Part of a small language model's weights: width 192, 7.88M parameters.
Each number is 128 + 32 x the weight over its row's rms, rounded and kept within 0 to 255. Layers, rows and columns count from 0. The size above them is the row's rms in percent of the matrix's.

# layer 4 attention output (transposed), 192x192, rms 0.298, rows 7-22,70-85,134-149, columns 144-191
size [100 104 100 103 111 110 114 112 113 112 119 104 108 109 104 101 106 108 113 116 104 111 115 107 113 110 109 119 107 112 107 101  72  72  88  81  74  74  75  88  78  78  88  81  84  79  77  76]
[[122 138 104 127 108 156 125 130 148 126 157 106 117 133 107 114  96 114 145  96  86  91 156 119 173 209 110  79 107 174 128  98 162 125 133 166 146 116 133 130  86 190 138  73 125 165  97 121]
 [146  90 120  99 105 107 124 101 156 141 127  89 120 153 199 176 186  89 154 171 153 148 149 162 137 125  92 146 139  97 101 132  91 121 104 108 149 130 114 143 140 126 163 160  73 195 104 144]
 [108 123 157 134 140 181  80 160 118 147 177 144  71 165 136 112 139  63 193  78 143 124 129  83 159 129 134 172 165 167 159 138 124 154 167 117  74 119 138 109  92 140 129 123 126 123 167  87]
 [ 88 126 161 178 144 163 106 170 139 160 157 166 116 162 124 187 189 118 175 131 188 141 100 127 156  89  96 147 126 114 130  83 122 115 161 165 181 136 109 111  92 123 169 143 179 117  91  55]
 [126 153  69 146 139  91 180  89 158 132 106  98  82  82 150  99 130 134 197 115  79 131 162 109 132 175 107 170  63 132 134 105 133 153 175 159 109 132 179 139 133 116 103  79 163 129 105 178]
 [107 166 107 150 156 125 163 132  96 114 129 173 116 107  87 106 129 116 172 109 156 162 147 115 122 140 115 103 182 154 139  89 131  99  79 139 117 105  75  71 110 129  86  95 141 136  98 155]
 [ 72 143  93 147 111 143 165 141 182 147 185 116 150 150 151 178 154 138 170 107 159 117 112 158 120  85 138 148 109 127 121 111 153 121 123 133  50 120 107 121 121 179 181  87 118  93 155 116]
 [163 139 117 188 136 143  98 118 104 128 102  78 139 131  97 115 167 138 127 125 103 144 121  62 152 112  89 138 132 199 162 149 110 145 167  64 168 118 144 147 113 181 152 156  92  88 116 114]
 [114 136 125 110 127 133 120 198 120 127  85  95 145 164 137  80 115 177  91 143 109 140  97 131 110 123 182 105 110 129 120 163 118 135 195 138 149 146 133 145  48 118 111 113 145 146 145 111]
 [189 131 138 119 148 108 152 111 184  86 164 121 145 167 172 113  88 130 169 125 164 129  73 157 128 122 111 104 145 180  68  93 147 108 111 109 143  92 116 129 156 109 133  65 112  76 141 115]
 [ 85 123  83  91 143 148 167 145 129  98  96 150 132  85 111 112 149 115  89 131  83 108 129 143 205 136 174  92 128 170 164 153 114  71 129 136 124 111 139 144 133 129 143  92 207  95 124 110]
 [ 75 145 126 145 147 114 103 144 129 146 131 146 142  99 152 117 156 151 178 131 163 163 146 141  91 149 111 136 171 114 177  86 133 136 134 149  88  90 128  96 142 105 119 136  79 191 113  95]
 [103 135 141 145 102 150 113 157 188 167 179 121 146 156 119 176 135 154 184 202 116 127  77 120 134 122 134 126 130 137 152  85  75  88 155 108 112 121 124 147  75 164  82 175 176 158  94 166]
 [143  95  99  77 130 193 135 168 113 107 112 145 134  99 126 162  63 124  98 121 122 143 123  97 116 143 128 121 158  95  86 143 176  88 141 152 145 157 145  69  98 192  94 141 188 163 105 102]
 [174 142 132 154 133  76 112  78 121 125 126 119 120  80 125 165  70 169 124 113  84 110  98 140  98 100 106 156 113 148 138 110 119  95 104  97 124 157 165  93 150 156 135 158 107 155 138 130]
 [163 128 193  98 127 179 128 157 169 159 195 201 126 112 146 145 187 166 146  78  99 127 137  88 100 106  97  51 144 155 170 177 129 138 120 125  75 161 162 208 103 142 173  88  87  69 136 164]
 [167  84  78 107  68 108 127  73 155 142 139  92 154 167 128  60 119 151  98 156 203 123 130 114 102 128 130 144  75  98 124 117 102 121 135 163 113 135  81 131 155  75 111 134  92  82 153 146]
 [144  89 210 149 103 118 127 160 164 144  96 138 231 126 160  92 146 167 135 162 153 130  77 130  32  77 138 103 154  68 113 129 115 125 102  85 135 157 110 150 167  99 119 131 135  88 177 193]
 [142 144 161 155 132 127 176 128 163 145  73 151 139 109  71 124  62 114 135  90 100  88  96  71 116 128 152 102  94 175 120 145 164 136 153 154  97 113  99  88 128  95  83  89 141  82 181 130]
 [148 146 121  90 152 109 191  92  91 144  77 120 151  92 131 118 181 200  94 204 167 113 121 170  65  99 123  91 104 114  96 115 153 102 116 153 134 116 121 132 190 129 118 134 143 183  92 155]
 [115 119  82  85 102  79 149 133 116 168 150 107 144 122 146  60  96 129 111 182 104 141 132 133 138 144 172 139 152 161 112 146 134 109 116  54  70 119 131 153 153 112  93 126  99 115 124 153]
 [143 140 176 132  98 122 130 151  90 109 136 166 171 166 139 120 106 124  44 143 175 134 116 126 174  82 175  82 164 112 147 174  79 141 106 109 120 122 115 145 127 136 114 113 141 142 155  53]
 [164 153 175 143  90 142 128 105 168 112 152  70 129 164 173  80 103 134  43 140 102  48 180 109 137 109 165 134 141  74 114 182 120 147 159 132 122 119 164 110 154 134 151 145 125 139 164 160]
 [125  44 201 109 175 115  81  87  82 147 139 145 142  93  80  84  92 143 111 160 117  75 139 110 120 154 109 156 118 170 127 112  81 148 144 136 183 129 120 110 101 115  87 189 148  87 122 113]
 [120  87 178 134 115 127 133 175 153 138 147 173 107 119 177 146  95 128 163 111 155 119 123 166  75 154 112 113 105  21  99 116 122  94 107 153 138 145 100  91 152 107 105 103 151 128 125 164]
 [105  90 129 151 103  87 121  53 104 146 119 115 109 111 114 172 137 117 135 117 154 108 156  61 141 156 100 121 129 137 107 140 106 124 109 137 134  91 203 108 181 154 152 141 131  72 129 124]
 [ 48 122  93 112 104  90  82 149  98 163 112 173 117  64  54 175 181 135 123  87  82 127 164 116 125 142 159 113 113 121 149 130 101  98 162 123  71 192 124 143 142 167  95 168 137 182 148 144]
 [181 121 154 127 195 137  87 128 161 121 152 115 177 168 128 131 108 111 161  98 162 159 128  76  76 117 108 144 139 105  76  82 160 167 112 160  85 145  56 122 122 112 121 139  49 163 153 172]
 [226 143 152 103 101 126 140  89 140  98 141 185  79 145 112 126  98 155  92 139 120 105 126 153 123 108  97 111 104 136  98 191  72 110 140 154 156 189 166 146 148 189 110  89 150  94 148 138]
 [182 187 175 113 167 110 143 127  69 116  83 147 140 105 160  66 132  95  79  57 162 164 158 136  96 110 118 119  95 144 110 186 225 105 132 136 115 189 105 101  98 127 162 123 123  81 154  82]
 [183 170 175 133  90 109 102 135 149 171 182 118 147 105 142 144 187 130 174 123 112 131 151 142  84 157 121 117 118 132 185  91 125 143 113 139  85  89 106 168 140  54 171 108 119 103 174 119]
 [ 96 130 104 106  81 155 119 181 149 143 143 149 141  91 156 107 159 129 138  97 164 119 137  98 125 157 134 120 118 126  72 121 169 174 170 152 138 129  86 154 146 136  31 115 136  70 122 123]
 [138 142 144 165 203 126 163 156  32  84 152 176 195  58 142 141 144 109 111 120 106 126 173 147  87 176 107 131 178 114 113  70 127  56  85 112  93  98 156  82 132 185 169 133 164  99  83 166]
 [142 126  59 104 142 151 106 179  73 131 131 121  87 120 145 157 126 164 147 114  97 165 179 134 160 113 147 200 165 121  95 143 113 173 193  94 124 169 126 104 111 119 155 149 130 138 130  70]
 [103 159 110 106 152 142 111 162 127  63 165 192  99 142 129  95 132 138  70 163 127 144 187 140 120 168 126 126  96 104 228 126 104  53  93 144 175 167 163 214 144 130 122 156 125  85  68 132]
 [170 149 124 124  81  87 105 113 125 106 161 123 134 118 115 170 108  50 121  94  39 164 128 130 123 143 144 185  93 140 122 131 116 124 115 127 140 166 101 191  86 162  95 165  64 105 166 135]
 [166 128 154 146 143 139 151 114 146  85  82  96  95  82 141 199  55  98 156  88 148 111 178 108  90 145  46 118  97  98 107 163 149 167  99 176 135  89 142 194  93 154  93 160 125 137 108 132]
 [ 68  79 150 125 176 120 119 104  98 117  95 130 129 114 108  94 151 138 155 149 144  77 118 172 173 153 130 149 145 139 121 120 151  90 136  87 160 176 109  94 140 128 224 195  51 103 114 170]
 [160  80  85 107 167  72 128 113 128 123 108 152 184  81 118 129 143 148 113 149 160 190  83 170 122 106 129 100 105 169 152 134 150 103 148 129 151  97 153 152 114 160 185 129 149  89 121  25]
 [160 195  98 117 104 140 156 166  76  91 160 158 114 114 153  97 154 127 113  96 128 189  80 149 145 101 163  43 127 106 150 183 158  59 128 171 127 186 143 203 163 110  94 141 154 158 104 130]
 [111 112  82  51 112 163 128 131  99  94 128  97 147 118  72 116 158  97 115 112 114 148 120 131 131 124 132 149 137 182 194 143 146 118 128 208 159  97 138 153 100 106 137 115 117 118 173  94]
 [129 183 150 128 142 164 173  98 119 121 154 169 120 124  75 137  72  98 110 145 112  94  76 163  97 129  98 171 120 121 108 116 154 186  97 136  81 177  45 139 116 139  83  94 113 161 112 147]
 [107 147 141 143 109 157 168 157 103  70 136 123  96 169 137  90 102 114 109 157 115 147 158 117 108 131  81 160 111 100 150 155 163 156  87 157 183 129 158 134 105  95 120 124 155  81  78 126]
 [106 132  94 190 110  78 141  64 130 140 176 104  95  91 157 144 133 179  62 191 102  71 122 185 112 158 159 143 127 114 169 104  65  99 169  64 164 133 202  84 140 165 144 192 156 134  97  66]
 [ 61 105  93 156 114 137 150 175 163 153 180 121 185 131  85 166 138  33 117 116  94  98 107  94 153 124 163 144 111 115 168  91 192 111  91  87 110 118  93 137  81 117 117 158 136 173 111 167]
 [ 84  32  63 155 104  81 143  99 138 116 106  88 100 144 135 166 159 163 155 122 149  65 102  95 163 136 112 196 130 119 124 141 105 147 118 155 162  59 143 105 192 132 105 104  85 108 144 115]
 [ 56 101 116 112 167 118 124 101 126  35  82 166 149 153 181  62 130 158 107 127 181 169  88 186 128 133  99 113 142 100  82 211  99 153 135  92 137 134 124 119 154 158 180 176  39 124  90 108]
 [118 146 149 125 180 131 201  74  38 123  78 132  92 191 108 119 147 122 148 112 132 116 111 200 158 111 160 168 162 117 144 117  88 155  86 135 112 108 163 101 122 126 189 126 137 155 131 114]]
# layer 4 attention value, 64x192, rms 0.0789, rows 7-22, columns 144-191
size [ 95 103 102  95 107  95 105 108  94 101 105  99  94 100  93  96]
[[ 90 135 100 119 140 114 109 140 149 126 171 115 113 132 138 111 178 131 155 123 107 154  95 100 127 137 131 137 105 117 149 105 105 135 104 173  71 107  95  96  92 133 130 141  93 145  62 129]
 [ 90 136  99 135 163 173  99 142  69 156 215  84  96  96 171  54  70  89  98 131 122 123 122 140 119 126 111 177 153  50 106 135 115 177 157 140  97  83  77 150 192 130 109 138 156  89 132 113]
 [119 156 113 174 131 115 127 147 232 152 146 122 114 123  66 157  69 144 129 111 111 131 142 108 111  87 125 104 149 142 123 125 116  87 104 127 196 174  80  71 137 151 136 127 188 149 119 179]
 [184 125 149 183 130 134  69 125 128 115 133 111 116 128 119 102 106  78  88 128 134 154  76  86 132  66 118  67 118 130 161 158 131 106 148 114  76 119 165  93  87 156 102 113 124 149 160  99]
 [148 174 122  82  98  95  92 165 133 124 142  77 118 124 129  91 157 127 138 124 145 153 112 117  43 122 117 136 155 107 133 131 127 149  92 125 194 124 118  92 142 117 106 166 135  73 148 160]
 [128 101 170 102 127 188 106 137 131 115 164 146 107 112 140 128 179 132 130 128 112 138 121 129  99 138 179 147  76 130  87  91  84 224 118 135 149 114 145 119 151 126 147 126 154 124 103 111]
 [104 146  81  98  78 132 135 118 160 153  41 103 154 138 103 197 131 123 108 112 153 133 136 134  78 186 159 137 109  92 119 111 119 185 149 131 106  55 148  93 108 171 135  71 144 152  62 125]
 [148 161 131 150 124 147  61  72 173 135 132 161 116 123 126  87  54 102 111 154 125 169 151 119  85 131 182 168 197 176 102 100 141 116 140 134 111  92  92 143 137  82 150 101 116 129  89  98]
 [143 158 103 158 127 137 181 128 153 166 179 114 148  69 141 154 227 116 129 116  98 135 146 126 154  99 154  92 160 134 146  94 139  77 181  96  78  96  97 134 107  90  96  94 164 144 144 106]
 [129 137 191 117 154 191 109 126  55 144 128 102  72 119 122 116 117 123 100 131 142 126 169 145  81  97 157  73 106 111 178 132 137 117  50  94 110 117 120 125 170  97 169  97 159 164 156 115]
 [ 84 151 173 120 147 133 174 133 111 217  87 176 149 217  98 115  89 144 138 139 167 137  83 148 160 139 100 166 140 107 124 111 129 114  96 179 119 148 108 168 145  94 150 155  87 136 143 115]
 [171  60 115 115 127  39 119  91  99 164  90 154 181 153 146 112 169 119 144 169  83 114 117  89 115 127 126 161 159 176 107  91 193 111 151 140 203 168 140 125  97 143  97 206 160 123 163 189]
 [163 139 101 156 149 101 164 136  64 122 183 114 153 150  63 158 146  92 136  99  60 149  89 151 199 121 153 111 137 130  96  76  63 166 131 127 128 135 140 106 182 122 188  97  92 166 112 198]
 [ 88 118 144 139 146 145 122 102  89 126 142 124 123 120 147 125 152 156 164 179  78 191 119 125 139  93 132 118 174 126 125 110 101 107  91 109 116 121 127 176 158 119  85  79 150 170 155 137]
 [130 134  90  67 118 109 112 102 151  97 129 119 132 182 149 133 195 130  97 179 143 188 121 115  72  78  97 127  64 133 146 108  68 109 145 182 175  86 155 122 108 113 122 121 126 170 134 102]
 [110 100 128 126  72  85 136 125 149 108 201 105 100 108  70 142 141 143 107 145  71 106 143  75 155 189  87 146  81 159 153 117 143 125  80 152 168  71 194  90 149 101 171 116 137 149 154  59]]